python train.py --n_layer=16 --d_model=160 --n_head=5 --n_kv_head=5 --head_dim=32 --d_mlp=640 --vocab_size=3597 --activation="tanh_gelu" --norm="layernorm" --norm_place="pre" --norm_eps=1e-05 --positions="learned" --qk_norm=false --attn_scale=0.177 --bias="all" --tie_embeddings=true --parallel_block=false --init="normal" --init_std_qkv=0.0434 --init_std_o=0.0539 --init_std_up=0.0621 --init_std_down=0.0621 --optimizer="muon_hyperball" --lr=0.00502 --beta1=0.95 --weight_decay=0.0 --lr_head=0.00388 --grad_clip=0.5 --warmup_steps=200 --schedule="wsd" --decay_fraction=1.0 --decay_shape="linear" --final_lr_fraction=0.0 --batch_tokens=[16384, 32768] --seq_len=512 --doc_mask=true --train_tokens=152300000 --steps=6415 --dataset="wikipedia_en"
Each number is 128 + 32 x the weight over its row's rms, rounded and kept within 0 to 255. Layers, rows and columns count from 0. The size above them is the row's rms in percent of the matrix's.

# layer 5 MLP up, 640x160, rms 0.0624, rows 144-152, columns 80-159
size [101  82  92  97 104  84  96  97 105]
[[115  87 111 102 128  69 111 148 106  74 125 151 138 126 140 101 170 135 131 136 167 177 142 130 122 126  63  85 167 141 185 150 126  88 127 142 170 141 167 136 124  91  85  70 115 107  75 143 137 166 185  77 124 112 110 104 135 170 112  94 165 115 157 102 183 141 151 153 127 143  85 117  45 148  40 134 100 143 122 134]
 [107 149  91 160 141 131  88 109 118  39 131 151  81 160 112 142 135 101 118 125 144 136 177 118 175 133 117 119 120 115 165 170 153 138  81 114 126 121 138 125 177 100 127  76 136  81  99 177 106 188 102 140 200  37  93 138  99 172 117 106 166 112 146  88 144 112 181 121 159 121 105 170 110 174 149 132 100  91 117 160]
 [140 112 131 132 123 164 128 103 126 129 116 158 120 112 150 100 175  96  86 117 161 117 138 110  86  92 158 115 149  79 124 130  99 168  91 169 148 140 128 112 106 160  88 153 123 112 137  85 185  54 133 117 127 120  71 128  80 116 126  82 130 137 227 123 109  69 100 146 201 143 153 175  74 102 110 126  75 109 126 172]
 [165  84  87 197 137 173 103 110  94 132 156 137 117 147  83 104 112 132 111  97 168 119 120 149 125 140 134 105  90  97 135 105 163  67 133 145  93 152 113 119 123 110 135 123 168 129 195 125 190  85 130  67 101 133 125 113 154 169 142 157 143 108 177 150 116 149 127 139 100 157 150 129 141 113  83 173 123 133 143 113]
 [134  92 128 117 104 154 186 130 180 102 139  86  61 117  71  94  93  96 100 144 147 127 145 116  51 165  94  87 138 106 126 115 113  72 117  81 165 174 125 127 104  74  97 166 132  98  90 137 146 168 114 115 167 156 182 135 134 189 160 100 121 171 149 145 137 188 100 194 161 127 150 147 136 165 138 155  98  66 119 108]
 [138 148  96 168 128 117 146 134 102 151 137 117 142 144  99 116 101 111 113 100 116 103 104 118 127 149  94 128 119 108 162 124 120 129 161 147 108 158  87 130 116  85  46 115 117  87 110 120 154 166 170 186 157 182 117 107 132  72 170 159  99 109 136 169 180 118 136  80  63 121 150  78 148 114 211 105 199 144 174 144]
 [104 105 150 142 108 142  77 134  83 139  85 165 104 134  94  98 125 139 132  82 123 118  94  59  81  94  81 111 139 165 141 138 111 155 179 126 114 169 110 199 110 144 123 102 159 132 153 131 104  63 172  68  66 189 112 158 124 133 109 134  58 168 172 137 148 105 173 109 167  56 122  65 132 184 147 141 143 105 123 130]
 [116 136 105 150  79  90 144  80 137 124 115 131 125 115  99 111 116 152 135 177 142 181 129  98  86 118 105 140  92 153 130 122 127 133  86  82 117 159 102 173 140 142 124 144 158  54 111 149 180  44 164 148 118 130 168 161 150 124 180  94 146 106  85  94 178 139 122 114 129 172 145 121 111 165 102 222  25 141 153 123]
 [122  33 125 123  96 119 125 157 178 115 172 158 160 113 215 148 122 128 204 130 140  66  89  57 112 161 135 116 141 143 109 145 170 163 132 148 104  71 134 114 166  86 117 168 154 145 164 152 111  45  93 179 143 124 108 101 169 114 123 162 109 154 170 113 164 175 159  74 144 135 156 139  95 163 135  69 180 139 111 162]]
# layer 5 MLP down (transposed), 640x160, rms 0.0622, rows 144-151, columns 80-159
size [106  83  88  97  98  79 103  99]
[[196  92 160 154 133 163 127  82 118 115 149 126 104 100 143 126 204 154 141 104  99 114 107 128 134 195 160 110 131 143 120 116 121  79 145  83 101  80 103  41 142 139 133  92 137 145 129  96 133 176 124  60 189 137 149 125 149  85 131 109 122 191  82 139 117 131 152 133 118 120 151 164 110 131 156 153  93 171 104 132]
 [124 152 102 105 146 152 144  84 191 187 143 136 145 108 169 142 114 114 102 120  97 138 125  87 124 138 101 130 154 102 113 129 145 117 112 176 186 163  77 131 120 121 133 181 165 153  98  82 155 142  93 123  89 217 147 147 112 134 152 204 148  96 178 176 119 134  76 114 134 125 161  85 121  80 167 191 150 177 155 129]
 [136  79 164 172 121  81  46 107  86 114 115  76  95 141  87 143 164 126 163 132  93 148  83 138 109 105 103 165 147 141  77  92 152 125 134  78 143 118 149 164 176 117 172 113 106 168 101 106 151 157  88 116 162 143 152  85 124 128 161  97 112 112 110 189 123 148 109 199 126  83 107 137 161 163 114 173 164 153 130  96]
 [119 138  86 104 113 156 133  77 121 117 136  84  60 146 119 101 153 117 131 185  81 103  92 134 130 132  84 169 113 114 162 138 153 117  79 115 179 116 154 135 142 122 112 142  74 108  67 128 133 180 156 101 140 154 100 147  82  80 117 179 143 106 163 139  97  89 109 122 123 155  99 191  67 116 154  58  79 156 115 137]
 [111 125 137 105  58 116 119 112 151  75 151 189 115 119 153 170 126 165 130  98 108  96  90 105 172 118 124  90 129 105 141  86 137 114  84 184 125  93 167  93 138  91 162 141 146 138 141 134 132 115 189 107 161  97  65 163 168  83 106 128 138 107 106 100 120 109 138  86 120 126 128 154 158 122  86 118 129 185 159 108]
 [137 173 153 136 142  70 187 149 119  72 191 142 140 108 102 124 141 159 126 180  84 141 170 119 114 148 103 176 112 156 132  83 140 120 122 171 180 134 170 116  86 185  92 100 117 102 152 115 125 168 103 132 129  98 113 128 103 192  92 132 159 134 153  98 101 138 164 118  98 179 110 124 125 168  62 114 103 156  90 155]
 [135  29 111 161  97  58 177 128 118 129 145 140 125 194 159 152 105 113  98 115 127  97 189 104 129 129 165 167 207 170 170 107 133 143 164 142 144 135 112  83 177  89 137 188 127 144 148 131 128 130 160 101 129 103 157  85 123 137 151 150 131  74 109 176  81 172 113 122  99 138  88 117 116 123  97 138 131 129  88 174]
 [ 99 185 107 145 161 184 189 144 106 103 113 172 110  64  31 161 152 113  69 102  77 131 123 123  76  88 152 129 113 126  85 128  93 141  93 134 171 114 140 109 115 190 146 158 137 155 147 141 146  81 168  73 144  78 123 169 141 137 152 148 149 127 105 165 151  92  56 131 150 132  95  92 155 111 128 114 127  93 127  80]]